From a checkpoint of a small transformer trained on Wikipedia: a variant of SOAP for these matrices.
Each number is 500 + 50 x the weight over the matrix's rms, rounded and kept within 0 to 999. Layers, rows and columns count from 0. Numbers have three digits each.

# layer 7 attention query, 192x192, rms 0.173, rows 55-63,118-127,182-191, columns 0-95
430557518573538494467432488420684380495490448497604555446470508576423473624410477434415428417505466489491495598518515654401566527633561600488419493494613515498404620543458447466460471426472530479499390489622414488593503455506432483429527589526464535442488535491643593481443492538447400376
589563312486438550595529433484553562548533458535427495476519479406504478506392630550668427550445523579514537612466478477493587545535604517563445574497505566405566547394532514490547462521475382475397479431488546425439463462456560617560543535375494439540414531488491494547532449459505420437
477467448496427534464497556419370452634520580493542509476442595458514528507630402510568467466496589400566469533373463376489534481400501480613504491461583555607383574381554506435602517521651588565406393529449512474516552348565599693500519619494534394494426537496460481407590500409438464534
562477419471572514452477497465550502576494380445443459393511493396433529458482491544542503570521458571477528416464527450527498536676533444522313605530464609495454462472552339409473550343332471609482564483445582538460575435401553601529521442515515559511468422564426472418508538613409574616
474473441533450480508541546557393566491526413532445607649427390548383485454562578478446603477554572593583434511382574423529456454494563520532501524550460507497474553499482590490486472432501532497528516525426480593423544490525445409473520438508641518403517415388446506578509398544474475542
513487545533489435467438489578534474430423427525445655587435600538595404532487465513603660538580436528508480548374465607555395501419460609418615526498480500488457491476497566434435512555463516568558501430540496634578411544595434566508474496544597532467349445514500531459591426506609480433
472446509498584513583413539450436555499407402480444521394492363452564383610527510449504509467417469442422481570496593499553590424549441400491528481531473424521437505529588570431481516544451494535441516670469528453501581461541628544521450417459505501593414415454562475297571425475542573545
537582613588574401449442410462535570443476528464400533544365655540550578623402275525535486548414537612514592411474507444523506458508534391425397536505561587394435541521531549443444452458495516495456658406455456548478617509470381627570579451513502356587535459582501500525453451497527453437
516496678533574565537456562557379503466536562555392559566561561480447653575594621457560646569507562560470526545514488474536529537414443504386491469466374613518461490406490486481490484489519461537441435488555588547485504545492444585515457580543383675540533442547533617501590570442558541574
538479437534486483432545605513480424521503445536522451456577574505459515459528453573409459507514471548454457507517598469526482632517442555634498494601523480529569510584537463418521521545504509498538510490449428420555569560497439537482432517588459463531492525518540465508563442426504450589
474431544468482459538483501498543465530480537397502442474525615490525519491475469438438406448448423558542507523411549556497406533550597516580464441516435472532521457459565409434498410490524458544522509472512553558407468454446389491595520487491556499497446472491478454466458414517443447487
523556406540520484512561531499578449543526513542523475420578504530561516541502469492551484498412509465575509495550456515468446592524548483513500542590508469446507459398410519415552494484475489439506470567608420455357432482458541548509546504504521481505584513457509524517522517510432418467
481476656507566524492472574517521502401399476593465436461523573478559547385488546547651407533440432455553480449438542467550505469533552443489464445530524484543528530521427452476520524425464576540536500445523447579535457410559500519500507572521469445513458496517473525451461407606462495502
465549608516431561511511472574540599505494471514471470559500606533440450499529480465499479417478519624528442456452489459546444542578530513521398482487574510594524544521489511488547434522502490496510584432592491520444559484456427537590536552470460529496446417417523495481462482545413497421
592485487530544538461473552412615492479473382482486487506496484498427515498466464479500503585488356557605462549459520478509544571454534544516481557508504470457539470596465548488512503475482443516565473579481525488496466455546573417482492461474488489426559462476542451626468535553446443526
514462410475483449520438461561463551472568495466546495524526537497557461457479517545516476518625513565490544411505553450527458572515538469515570537595482498526504378437555532457503532444504451550500473466535603560498466507512478432587523455530453611465513459498615509473465493496482506407
430479485505476440575521509445514489584472483539535496351547475494590433525460436513561494509556588522433480559482491580532514450510476447462541480581510517500489523504553508439511512402480530496492530514609469565433513466491533487415494584515479506512515471507516578498470573500486569425
523593511532507481497464547479548442519481526479497472561480600501557533568545461500441424458447494568502502436489567498583537522463505495447495515585588487481494540559520516486468521495518550565564570569471472533493527481481519508484543543491496437555486511492539561496498550461437538479
482378535581594538492471551539495484659518607499398531474484544559537475503527489486517441475474507441555469495476417439459540599474516449535545476381479528517473452479466539466540459515444462476439475487498531530540475465561453590502517592447478519480438550483524459458513532481520518483
492508454509516520471464510455517441540434467540497441487554499476506483491470501559461483542522420416568437494509619525503492501424533535448487446476521481511601464518446458397573473475542407445600497530477570493580447498469423464447505452502505478539566529421461495522509487468586464550
490559533455581476436509575521532466529507507496545573475478513514520481511497492507503570416499470519504425509465504547530504499523524539532543504518512525499517547482469486452500501516487501537473442455560480583477570469556511533425442457556522434482532557500521516485562528477493534454
479479435471483406524478514464463515459501380541439471431489508484434453485370582553562516516495486492491589458474553503516527509482578484488511462462519470514569545554468489454510462578498501446531502480488473566523473479483495689524524469495525569465512444449515515548537544520424483527
491539525547468483472504441464449580530508521542483560501492545534553526564532479492523511485512561455467502597501470425505538451430496491533560525460480533523497483437486517477572517486565538443443542497626398550527530485481522564460520528565502514560449530514428534445548570412501444517
521505494458493505453523527508485485509479547534459513427527509555520479509445531511469535577508502445468505538486544476494481513574480573453516522520500590563484478461480483543541425527495503483499502423478552564502433509487528426520495487479455494520431488505490579517479506503482475490
491418443469511514541521500526487507420551481506514511500486463435449413437387517632542479522501463508581523531557483538510478332513444576514510515480450489528543526554514477515444482440480507451550489520439509513524491478566447476474421422519563609459523431525453586585522476552509481499
486516412505478523485542527486412514473456479528534496505527473471559460451525510550505576489623474435537425478538537510492425495443466567526543490548526454512506429536483450571498501485502449492564502467484566584608529537506519519538468478476568498474429507499491384475548529487551557516
424501460503563483482524551431380535461507502451423509509492542532501459484423454494486496440464547564391556514534558512486502491431593500542498494486455524514463505572434566476490588440541525500569502480449557502497483468479440514414494519558460504487548444432535554437512465521560483575
519538538573501516513487465465527534523495584480451457437447532535567540479483493551438481442492557487496550469428500491581493476564509516566556474462482523542501480470548476431469508528534475454496491494550480513502540534503469621475520515552522464485470474554569475408485454539486474439
505478531503527487494480491541537469572526518519428505537464508471525566552582473466576533499507532491448508499487515455492495568588508476504520448498453487542526560472530522487469443505490500504460440465532492492451489524492456559481467485462504453487477458441458476541509551465480527485
# layer 7 attention key, 64x192, rms 0.169, rows 54-63, columns 0-95
429622475466475512505585622467550502598526476519560493558484527493507512577454615518544486506510447507556521502518470392559479498519555507597499435557641518537392526540484478481497482503484477405370487591541388519599546522482523532474538458455531509447498438491526526536512524372498483530
521557497493468564434508491524462489550432540420515439419558500482487509560518563621580397498425462443541558528449495494522406527537556549419431488531601512468416638590515521492509580456410419482471523550552465452438478543492490598507400480512479499495363477467508588535363511605520484534
466520437471494540533452545414557406557525510523503593493446504507445605473441489530590548406577463612487534524540481472539474530530497529476383533684465538513511515358475494663580469564521498440472431481346600475500472526515598544568450584437525559484490518507607535408430524482460536531
341431517485492583576523631499432488484544501560493544540512627505456463519471521449445567543534481530453496454399432528517543525587515528433336538491607458512461617457472478494487500595550454451512480497539562503599538489544480596592591470432438409466507482550545535407570589439436494545
531490447489517537586390411554615500389647474383500514552505436462436581372577547441469417482457566479387584510539562533492505560549446482430446512449493513437485446558460443591580624508562570435597540488494447520402372439549440580543527603516496497421500518540534444454485399528422622502
548439589541546453687492506458462458434521444612432538538436486512626420495620391546425496435521465569572468522531423415555433452493484547557434524543483421528497416506523548666548629439550660518451530491509555486479521454499471471551392503510516547490539451514431390527571544540475598441
552473450518437432458528338477476498409526462595441550495484562500474508585446508491481558484527499467592497474473455516391430500530468543528623503457603538524557493512524492494472573424400483611400419427556551393464424465578560563521435506490443473494393521546500442443467521503493437510
513546419582525502496469505466469471485536521552506448580432488448540496516482484484503407438406433476348393542417552487529441552468547499489419568433588532410524578471428451515413520501538551546501362586498372489340608502588464469458462471613612495537536430550557489489462624550483516447
523541538500501469585530533538423502594539464471551496487498577429447499528414458470476442555408462526498470472523480419477516420466495538594476532450558522499562523415541474366586434422585543666473618511629545430331541457648516511462516514547465447475499434446437461455479552468536559460
512578500598472424560550540501392485584451452472442562554516526525465485548541555549667422518403386507446594577479503508463531512439486618526522396511430507481564415538514394468438520545488432395477529407483507478425467431577553519503450544393486437461570590500490456439498434483376536463
# layer 7 attention value, 64x192, rms 0.267, rows 0-26, columns 0-95
550441470431425541481502517475548567432489498437541496517525479490470520518413497463483476525421562573455479411501523573559413433429523548555554467566545554552471534459509476529490482469440545511466533474431589470506577459481524509600501428511463477502460563529517419445536519531456484430
456519613529430520480464504567452529561517496387449423519482552505410483509492543452429500507497568520448544421448445365500482531574458545550494594491498486483452492544380432526509555495470494553511475426458349537465537529499456505514448530547564517487415448522548453511544416500505477503
526554513518515465456445474529576628532376492551532445553542546535536563368460504546533605521495482526418495504552523508481460522458509504552557569508461434474486596467533579503550559567489512567521530423465475496421499571504398537514462560520548469539448513467521489495413572510396475537
495450468405373428586578473514416487479478542451526555497523506476482439496501432491556490495492592498541511509505422475516528482570507511482500475508480516471431497470563523557484453428499562411509416491443484438466555534398518529537542538556445485459495542436499509445641553526529462533
418540515441479455499500444590508496633444506460535438417516577545437434397497534422486532533576581408469484507551491505445511498427437368514481539517502545496515555420573517501446581551516440479533536520555498469478543453505457613543485369539522512525590516507591503545573471544462444600
588479555484472488545472492489437509415611536452437465467494451496505493445442424347526493465500530595516474464560467498468423621567471577480461538632431458582411537487532439489470466476460464451457454570425468478469502516502455479511506507506416562365550442515506503507505485482605451378
418487484499495428529561442499485544477438443500547580537592543571459499497529558599477441526598554480536483538465481453492482573565438520518460510446467492520563434545483449509475430493568525390424429512504558488534522531463546517530537473590516464546539645380484541593577509505511519524
509497474407523476516467522517520467570530538455593453486566473416510496496577554473500523453552477439538556544453443584517557524562472572531487538551543561535517540443378500473490603538454489567567492582505433475534476451411539394600424424539565423474484534550606470477393481492542486464
587480530486517442488539479442471468497520501595423475500533521473420451474513487464434527534549418477443615500551409448530555549477442477402620517556591561482577490489415497467504488429570407493523491545584454529435501573500475525494461438491592413505465519356559460542488515589495422434
427424439554626450462506370428540348541449508446465555485406429472469611481500502596450528545513541452568508548470468486504405516548561509616565531508511497500552460402518519493461500491403519579525536595546542481597506501523404549570530515569511463433537485414450510449471433482479472439
476588574495475490431498519489535495410402582456561472532515459456570455529437554458520447416501571442497499492522392488512499555489495512581549463528494443547474491437519408562440484512425537480542479572592522441490547481515478519522434447434454523489497429517451505542584518453369509537
469555554504565480425479496499425523568519464561524564404436452457534472477508563507578567464478544396525501476536548513547465464433533503539487426460567433517355502419614565490513481497499455502397525513520516434436392435421501525512512514530460575470516530459540451472504500491520546505
457511449561439475521573620440537502524562564488523400516606481535487513517441406477488411571391565509499531463494551482509558467505491474489430562488526466466569511571486362448574498474485476467488515509540485482505418577440601400429472517536423567585505473560528558527517485484473555534
446463455633533474468546506521452452547496508478481431544581499487499519506485516375396475506580512488496694560428572434658457527493531514556498504581525487482459517405493495512525520485550493464599554570445429549474441494551463446528563512498463482475506441490478507445544375532510524584
386455448502467520562488548431496483421471435483510486501442525456573399476500493412465464523438456439462507501500543418518493523453561385453523538569483479634484512490522547528399522523476459499564512462496462425578540489407547521482562501587529535549575602481601521518381465449489489474
517459555501456555436323466463504349541569409516656465493521576481608484553513451524513516533501496462444446508486504528549423482491509521545504415474434632530451460568516487520528452485430509495478429478482471504552406466564451524460543597431490445428526483531553622533537468393526559445
507504424512535485530590457495480589495542480445572501441496461542494547441498408542462506560536572485509452514560484388532502593589563508520590492517456541534467389576564497534462551490472478515469432476484446523547480497471540455524518458532447518459474542537502500460475453470557434421
583471479499568571521465524466444571564481472528568507545527487496475498512509521550398517531566480459518588426548496484475459527639536495576489550516503541600474515518500507501532518458493484464520482463498503500552462454443513580482467412501482566597511407608599387588503481461452451504
566513563500469454435528493526429565495480490479479554616463497446506544543495454549457491501504564554502482441524494468558470489466594532568545425455452512531459532530546371531532451537367404540432569567496438431519519466525475528457527505496592554458452551577525562435525548560515571478
516589537508519413415477487459570562461484500455438502487484494488484517497567513472541527519473479518457531468491452545455561528461497452534496519462520478418442555496539468501561580523517499492442475505539484484415487525389557470516540551482563453512545448527476501581473557538514438376
420449500479520517408455455537524553518454464470437491499392545471511502431465512544580464511508470546558431565501486453451562463540358500532531551552454479578547522552528489476496500518487479503544514522522500470437564544462501493501555380443525483424530501558553527443534493527432590443
518523533552591483496489519521431389525451512531441522559420487538556483450415436473553571495519533511421547488523503491569418521562467429443566445517569524571383481471434511490451389437506503511516561535456545407516468605514485488569595438524325540545544492544534475463487529501503566530
523508562525519553503473532455569520586564472548503521503543573513476523444554512473470517507497505384441549519549555421429481473543505495625479409436463447581470559526541538584572494510427653545613466451487456448509462594635549504519522604532501501410521557489494515569496526461486463455
557443556513521395514468508516500381569610513502380509499567488488470515430537493475607482470454529490596532545485432544518455505503541613459553512500494509545541579432470496452544473508488475512547497468447478459488467515506566524364496555547467542509438574506623467623475486487428482540
515539530479476479452473497441524519557552455527473586536492521528482459417527497425483539586521497493538530530481489573462448507528537494569509516482557426428541431520494529468496652427483452565468512382549555574516559555553487518521513499521608531543687518588466477486477558489533509511
478436561504638401478526543458517491531558470461504455488511484526528532489543429503500508517505534433529459542473542558529487406478474515462535548508494493529509476440465437477462519544535486485498473496523539529513440475558545454494471593608540563435437622486534494453571485523469498472
560548608520442491536420541572519428537533506539574582514564534596443507519486539579560521472467424451524445520552500481475495407555521487548486608503463541529494502521520536424403523524488468576504512627642419463529451525549506427532533464603456465437436567425451439496502555534497434539
# layer 7 attention output (transposed), 192x192, rms 0.315, rows 0-26,64-89,128-153, columns 0-95
492462575382510518339521511506505504471434579569458445549506485429486541447560546515382495386496542559576525446539563437449476518494524517561444498469511530532556446513507534401413504510435571535534457537536538423505453530533428562522548520553545423564484582498503469483554557452485512495
479453482447468447654469470531519569408466505450473583522422466554521502443455595428456508483535505511498538465486482521487426501508502483400474592511423500502534513441480440502524475419610495522481466464474486462473455497449422472534501395473453497554475693573427469496413484494489483413
519495494461362455479482554485504482424390503438524544456570506474432555437463480481558555393480530563513496462460516429556463489503537488521475482438501547591432495477468512491562418537609523470488505498383429418520497522551402472443447428582406405555523466480534399450477516419582443557
533470575426544533490518426589460417416354476492519510436438459376468494539431456511485572554488453397420482509411570532583483456531489519583521598419505612449461533476613528505538523487471521460486393455427495446593550501510429462462473594385434450511436480539487465473544525484573524506
540535517373467468532448450581459496527439520427378445543496507557441620436526492505477569562537572485607474545490517567464432471518579448511433439454521596504494518542568410382431566540532453496483493552448437462492564441505508443462520340501495544491523532512525495533487505425561513538
475526476500553558515603541435579423419598518558495487545468443432496502494487456416515495557563386403600411631451471567337502405591419567500504504488447465503504516511454477438518545558452454477465493498446451574517416495493574511483386413493493458508545525518384429498480447538545429500
444443562601483510485444557504539479415523485453499582633453458538439430462504512521591389532467540606535476487436541487529444459501495494543515541509487495490576379493486448571445450482546461527456501514505477546552539460381473456562519505527420499480523536496412465429553477567474532561
467533426450555457484511503524316567518507587539573473450434460530513570523481488482461512514602421552591430431566448490509572528492514522536466560415546465529535523509429448508494506470557547519532529522521502479482459510468478502520534342488539501465401487516575573477606485495623400509
527540472533564492502565511480541540401443508546546439511521538418475483610569390415494476429502534512483485458544495474600526517525426555458566562482609498518403478468497576451433525660536478527531507471544527459540560496451491478511436450406588525523486561405515428496597432552462507552
475484527541530503581466375452561443477466482534542496417458492538427594395580458470440506566427495406495513500536530465477417596521509487537505543507572501468487583448557486499433445531516506569519555551621558468584467529510467482530525441491536412498595508420409533461609505567495442374
555511446566462495591610449475548509429467472460452598403530512496524543458418473506496474572489518540394523580482453476446421588468487579424552548411590501510550531504581460554521450413515568455393576544532451480544547507469450513531297551561481451478485430497515470501462432478541557406
496534497520518481515439495472381459474471517510417485591514492374581454434407542512606538441470481427541485478495465543452487445579541593442535475512405419508416461503597559559481384499433486399549506460411435494462454477515602537519511483489451562487444508660530458443456456579463449514
359571555556447526496508580486548525524442443503563510473455319508481526573497446464573517407485440420466528546479495454505530549443463473526440421508436700506620412455525504428492510535508555483477557451359529462453464577546534394480443467445528516489535502553484517455429480482396491482
515392464470479472501429496563509463495591514490467458521534562519473489486494475522500508474524420465450567399501538565447474496452533545512522494539530487453494379303504426514411594478442402438638532378422502523448443523480522506485475507428447555497519508434512550546548536473522508539
375525486495471565514501559514400618458495521454456540476572485444460507523544520492516525460495498527478430516516594581394384377512433457544493498568522574531433548538544501503486504546410456450443579445485489534510540545438448491523457493553628499615532421469500570451577518616401533512
562561456516429473436479522517466521440576371486579424497520520582509401501518581470458549589551553390507460533484472516487447506536556584397495438379453479528438368531507577503462552669493490569525445546539414594459453536585436555531486445395446447520521519439471469612424578479507581483
386570361586473573511532563448464602462487466474417428566465489570577498366625414485471497400445472544525515507621477425551456537449504509485480555541514510421552476554440373505430585472562463520552411500393482465572529564586549524514517530581401507538505620446445530592473510416473440395
430564458536527447487490493486449429534571433470470581530472463495581501524502531576374511501593540527408642481541457584518525399547619615628537596529530436522515559509402494567428508521519489507511551406510508503488535423366543627483467488481491567466513420506564491550578477501523448527
503506501521474520556546540556461553520533514509417396507453372486508473611553536524399402479575480497401549510493467573564471517548480546504528570564593411537479461524579308319602566431477542503416432527502392511459460513533484530516477509452573582414456515592552467461540548515567491514
490392567462497541475490386534419529462466509565526523514437519512578457440425525415480381515471502433419456471501344498506503481440543481517487562444520440486456544440550540497566545414564518471492521556462634467512366563417571498406556604446512540421447504520538445530487533577547477463
480443432485446471449471446416446500445563513474447469507558614562551487460451589522487444563468514454455482461540505461496536380509447458564534508535493485605570471455474455445400551537633546556489556436570497478476489564550407509482538514627423470452484588493402519479548507424543557494
558483442581552486477484477576386452557442567518381531453516509464545517430448434439523450510497412510411472469482509578526538562405497498483396479446506524485438508609458492487465429488480488495523495521569534481553482387556566536553520392556387515478599528548469522386558459584452547549
481469476573486517456519522570577541461610542436576526524517472447472530427474547513513437463507438459490518537465526534485529415465516456519495406479387610456533420563451391528553401603523577578495484505496456516430513409519555515442614560529493646513558594516484569516588467449506390547
499348521423474484524566582488457407508538486457520520580576566558547527485500499465642472478435546477471487418449391539593564512530444539524443505429480644539593414527502488577443441552479636571546580536507497479711501514473495488490456445604560541548551509493598473554491573549408503510
473552527468498486531515486398616532564478568508557472449374418531507487490466454494514544447486508468577632414497499569444512633502499415421527616500567516445397570508543415574412535552418451517382478450557667484506570521526437467422463515573500515492491488525635556539459563480481403510
507453569450403458518586516541499496571449479482603540444507363505500548388536569474507483564500517605409429489547564579553620406424452494594504443580563507539494525495487458516409465592458412469526503506491552573532492632490416528560399431579511559508481456493429601575512608567558366467
475538536470418546488476555557374565581396502531590589542477484490521564421467514531470444419550575523494541497628426478545555483453527475503477501537482572522486484581581620522489581480435471430558571469579462467477481458480520513577440405527422501438516536452432556529518534537468596437
473539478564521436531496510481527508532482552412456481437417453454426535498479498557600514510352493530440399451557635565510510494546494536471511494577506483455443459519461464578568505453504473539494540557495590560590552478476496577476487534474387513508544482480407521442483487521509479500
594532543506496526468504525454460517523403510436537467512468454429473361538594464501466546510532415451549396528476454510405452479440435525529518513411582449476458453610521492551477491550435484558513526539589562664542477611480589552467551506566488493522506415488510436482505460504491401608
449426520460550584583490525554503467555521572495411542605440410450544506473515594508535484603517513353496497492488505478437407571489452444512524530570536475454529602513492548460431456411537502545506461486541480543509520430491475482560408541425536575453595523507501477530504497516618499499
511509479535454489514477512480524547504512414510443478519630537525523535572574511452408517502437507450535543485474538498437510466535525515485498453576460460580356416485437538472506410534539494536476542510563526508385554561612528515484565420522549463527505472462482545530528585461454563476
427543433581549605468455531443499461473600482578531446467466541456502516439466505459547508476467414513488539505467496445528557581531487494516543551475576539467519463464439526441500447477494463561539407481412537478472538559568503550550483641383389471483406457505501577486474539418516547493
554512443510491500527518435581463485538508486450508470489530508494467580633535489566434521532485516501418530392476558507595488449470494427405540522423510501588546546501494560605522563492525518535444539534522611510494514434482575557437599540593535574489453512512533485522554572434472553475
539407508474449503508509431579499468573469525578586460521542523466471608494584501473456508484544436505539534515545488488532517529503469535486451478491491532506398569390532546461512624527423550536468554511490492465405531535537607489577548443438517513490519365574505505580481367521428544528
478509500512489529449434510425557460463410500504423500554458554533466479522513390541535490543490613538567392459511538558529447514466548528490562515458492556548454457532517501467529433497426465520413415473522497487506543484573453507504467497464465449446568446456436408460454501487392596572
488534526562465576531494486450520449525457464482564491490433459577465518499488582538479539603482539468473432561441526556453491514430488482610510485465499514462529419549474534503494446496394487476533477469428489436566492497492465513485451575466478433580485435530451477495456594489555486531
593481447499409506428552559530540546512488629565441540534518506477525474625505441499519500496436543512500528471586459498483488530462510552471563551512493483572549416488486483444551471474439506429453526529492472600479507518470481535517471585451491442573527504559485525563531489462468525585
496507454471432593498514491509493481490546497522506427562526569534524466538505501533509455480471454548609492483500567388614550495511455436521459487568438509534495507483425419512484474528511489588526467581626552558450500477554527489515593528503459489493560573551453421560544510428461498432
465390509565434485473555502516551563559521522459448388479447519599492443575550441521485514583503406459442436502545555459498501485507600447543457524464490510393541455545487523464537480530572536563475490489512477486519513537525456409440558453480627524481479407382526450453479637484545450528
511540440397599488540490474471442461496522475534372490514515565454569501416455540550553547562430583506514572558584496480427497442551525438497559508507578513448452550451466568465506526530465499551488505462487477549524493507499477472541508510569526488525582542446496507512481585483557488551
432471520505399437497448483507498538436362398542451534558470497498470607501517498553467432458453549491507470506547556539515552542483436489509501495457466503500506515469541507441516408470632441663469549499578428480478579483503533482556594510514434445468470537538498476451495440466500533451
563511457411463368473461507411526531551486447501502481498450448475567449551369567485560406454552460541472475451370473494568599588553511508463494395470445438388523499445445582522581449549586498631429491547439459534434511492563592496506561493495540559450430520417499486498473507430580531419
457456505422552458579547464467508467449439527564469513468491538455535474476483488518563448455375537538534497439485441501563540395467532505533531449526493473517531486552541480499549546460616495486477596457461547428560452491409447396460557563530515514428496422487508530414510449523456395506
595418523485392475459530402459525525492479491461568551430543549520485429491460540478412435544493489463504522506435500470563424498600511485432527536438458455569524509429521509515517435521470414503504476545624466536499481523405457414421453477440504477462491457537550467491526552551525531514
589446485419551449460517461552516545485428562515498517506471593500610504472474553444528414453442538561497482516523566521506532487494449520508448549528511454523467501520577625480526479480434521466502508549451565530442461481615478390467530454499398500478497543521477535517480508547508534515
482597451494401549539484541480504427558417568443563454531503517472517554555431511463468551510469426417525470543522563465461460455481473531469466478522476623527499515539474524577533480495505491598566528449491473473565504528458514530422491470501493489577436504481519502580552479432485451480
519509437536577530543537510446516497555523528384525446472498479423494564486446491561486479514525539509416438486403618577534457433535420508548481406529532445558625436594545470486521527494462502495530497481472487499574513422443453606480567487395480550499498481399542437493540437499570552516
526546534493533540541484620581501516539551522536505539553480465382569581375524514482500608567505474471428602450443557544407474583498502498462478431445554474484395492469523636422523527520426492393562554539570428454520546454464449504557470487519618596559534510479474436469487507466522449569
464480473421599462546512461467512513463574483525521497476497568495494552589520494461525495496512515558535560507490471510491522519549463562550583544513505523548476511453506494456570528552571511468460549455512573573403593506414605487470553586547516547413483441424558538500447519377553508514
576498500494550447572516460460458540477506477551495487497528599412581471578549461545481468548494437465525497475458561522448532529558393545573534478516419410564481497451508553562507558431499538514546605466587491485451516533578549580559581471488536477452435476571510466403506576487516499498
478519499523554495430490506578486337523491483504557464435517509538566495353525519509507482515556445513561471535480581499444485458501566514522513451482566444554500433547432541508556538454498436440511520479458541534386498496555453483459517529383512437492473422510415549547448534538543530477
481490500498539494490554537489499412456594466507512460439535610531583448465585486510526391530508550502511533463497427529544502455484492610487503386486454494567501492527441519480524567417487561474555451503487434476512485510450521549529547511546516555383434514479485539515502437559488490446
438465455558460510562431523495480547438493432467530565522434517492464445529502437445523487531545448509367513515491470422503477604552540459503455536462558512423489574547542528542433534548558468515474484503498462464490519539450538516504549525466498511560537510464551487466477537457481489570
477476497437454506556526480552504476486590529567540530624500465582485520478456483474456495616556429409545551500588498448493422457545453555460565507464586513569568537465488495544482507511413491514446513462524501442544510481497527531483397474502496488471454507539493544545405533534490558447
520474497568461550512446419490467496557608497492576473447531533548428615447538591434415495553544564439507477538531518463538523484478496439523492469496444599517450614471470515518514522407476485522451568375477538490454507431452464497477420557456470502520512486481544545528500436519461505551
516456510411532479467500416530485495470551419552498584534492557563545548521403528492421493539486459466515589525581522512535481478371596451578543449394494486483469468457481403468572584573462559580469501468484495523480397550468417511526583436548528439508473515495525523474542559427550481490
478468446434576510412546431600453460455554548474472562575451452559463476324522543482529516459436522573491486484573453471559470485524532533459486605497490542574522538434493486437496490489552523479469438452486426444475494506532476579605519530548427459492447442475522562486528490509505445507
478556505526559543579457455531434475519571522508447408515558498524560490555551512482606481530549448503381478502474493474493458507453513474528467499522480434542500626566513502522553490450507535401474408417503637546387492470480434459521519464517450520481498512483468537510533490430461543559
591511461499501374597529494459501477496522500540539522507504520583537495499515516447551514527459444518460505498549461473549516532546458508533496471441597463526506496484605500537473576503530435500519549585576557456513477539534527508535534484510557515482445469480491456463530506522455497445
388487554443490487543489556548453515469477447516429505361516512521460536545561488473484539476487590515493536519431530437544544455464526466465528546595458499437468552563484512502489505573498504432514468471484501599532558506467518511582534492492521565457489613483460565519485546523543451402
412481413540473531556487490561483494465553454456456500475554475577424433488508498434522572475502500507460632579567488428501558449518455509526478468502438579513473589374572553470435498436497439460517469513427518517541546490382499450561477466582609487527457471482512487516530496505558501475
459517533479566506522482551496536479525512432559512508475527462406526510467580407465516514497420533496525486504515468458569521498491563492529479517573454582489451513479571550523535497483518520480449542550533505524519479520566536514532491503467465542423526560475447518514486511577567401484
531491414483507385504461540415465443485446487337469481553526462511501534495502593541472431494442496512474541593483456461608503458572427493491442522488463490511461514566563512476473527537491487465639422487471515534457456495511441518496480446522512503525569541468463546560492519551453573502
439543519406474530416451521548545495541551477486484471535588452526492553569614537527481471447507497451550480499435510465438412465438469532546475504443554514502440453512432499473485494464501506485441533432522483468442496588445450490461439468510472497487424492554503497462463532530477545556
553636453482514426496519493466479484463509476400459502434460446448493566538532526606397472482473532552467497493510509539510450537501448481497544486551486418495535489613514497500461470441478480502512474555496569595501454470525538529480453519448482507517579518435498505544554502534419500491
518449551586525553435494548550532473474485456425522500459525554504548486499478547496522485579438485531392471504410524518439554481559484556462569562493437451534449473553408453585442526478503496455479532432465482467506488460500499434596550603488523506493387385492531518428503412499486499544
571490469544627522619458510487520470529554489405397379491532449464502518551498490399515416527599500494498502469502437519531359522485552521506553492543487506505477571519502576509540499479535520459581540531459516492531406475439498488494452486495545472489465602525573440507450488536545462532
479500497446488535513467423497566552429491531548491433433539536523420558458466575539455521511483465473536548550480479516547510478512487380540472512494571543463522461506479497519515476494430565466475501538528531481506515489431443480547509459497503518478516524491577616532529471482458501482
501479524576446475498530488511491427550473539476567533508510473553497568550584527523517522588541467433524512524423488541481521482550451487473519483581509517442458423488451477482604415417467518544436463570529489611392577435464461445474410524553494426513445458520526449501517494435403490499
432588530431539483560466498517524456520505499550480477468520489398468516524454526523519555487468509541574428470504517444482514480436545474545489473436544436504529496477495561434571552554507489386421508513550489440501534490509457522474524523382527561462531446482518520469504525513524494481
469508458597499469557541472496493488458456490503528520436457432447471467495508477464474516552486472504459487503443481480434454529509443431516462432480487524537539534486456461436550520554509525493467546446518391497559462488466478500483522441493563517560410401463471480474483474452539458460
583474555495417382541481515432500583450521483464478492506398479464499541380436521570468541492521474449539540471432553529517500489626529504514601402455501426517517439527564495468435476484426492544463480437519512552556496463532491560556511532504522516532562494516524536389469531487569524434
558537508398504543445577496599505534498470532581422495470539489580494434515521490506523529471545496528499521464535524523548511579495551492424495467553449574511481530509465502474517526565460565533436594459499590517467528533555501465538586464572522491487454516533527541443507473532438516481
535552460511463526468552483527457444534444575534544509501546518502482471546503457560491492441392561462506528495515404446471483513508459525544443595462568454447466512523490530531438524530477521540430472534410529557405565512538478431473545446475480429611605465501524514582511517467434494477
580574557517431542475479490466529428473350447464528472485467441445536515537453498562513469511487518518537478483526581517485483515468473496513498519458658437558489496496510575475452440496444442585456498488516476492475543550512433524481482523506429509571515546431489403459446454501484475497
404478490428477488581490527549465495537454416445511492502477544567456513471501501581485494409478534519528492510537459443531449467433538564472503550434511516402446440472455442493578504446463485519528485416480551448561489531440431525447419470526486483517474541504467493550555493519571506432
533437483513555522640522517455528553454537520461505431518470497475474475537424465479479523526483388504520537480537480527563481424560519586511503511586422559461486551429592506569476482435592524491523610544524505546474469491453551551527438477570531504526521560436533438515442465543536382448
502471585438447559493472430454471492552521474566502570459485552486506506504426478564399572461453469434500479531535513521460443542482549447488470413477506466488399521595502465472557470592419569528483451542373483520539419468485528529464569452455555474602476500483551463421507461540474496458
523474514503537503451560475549507490518551432413459476576566543470479495507548499515501517462539477443550500571481472461494466516522446567559549520468489483447584446407499547533438479416541494482515471508556484433573594519467462533493489539492497546487436501499623444444476520550476542527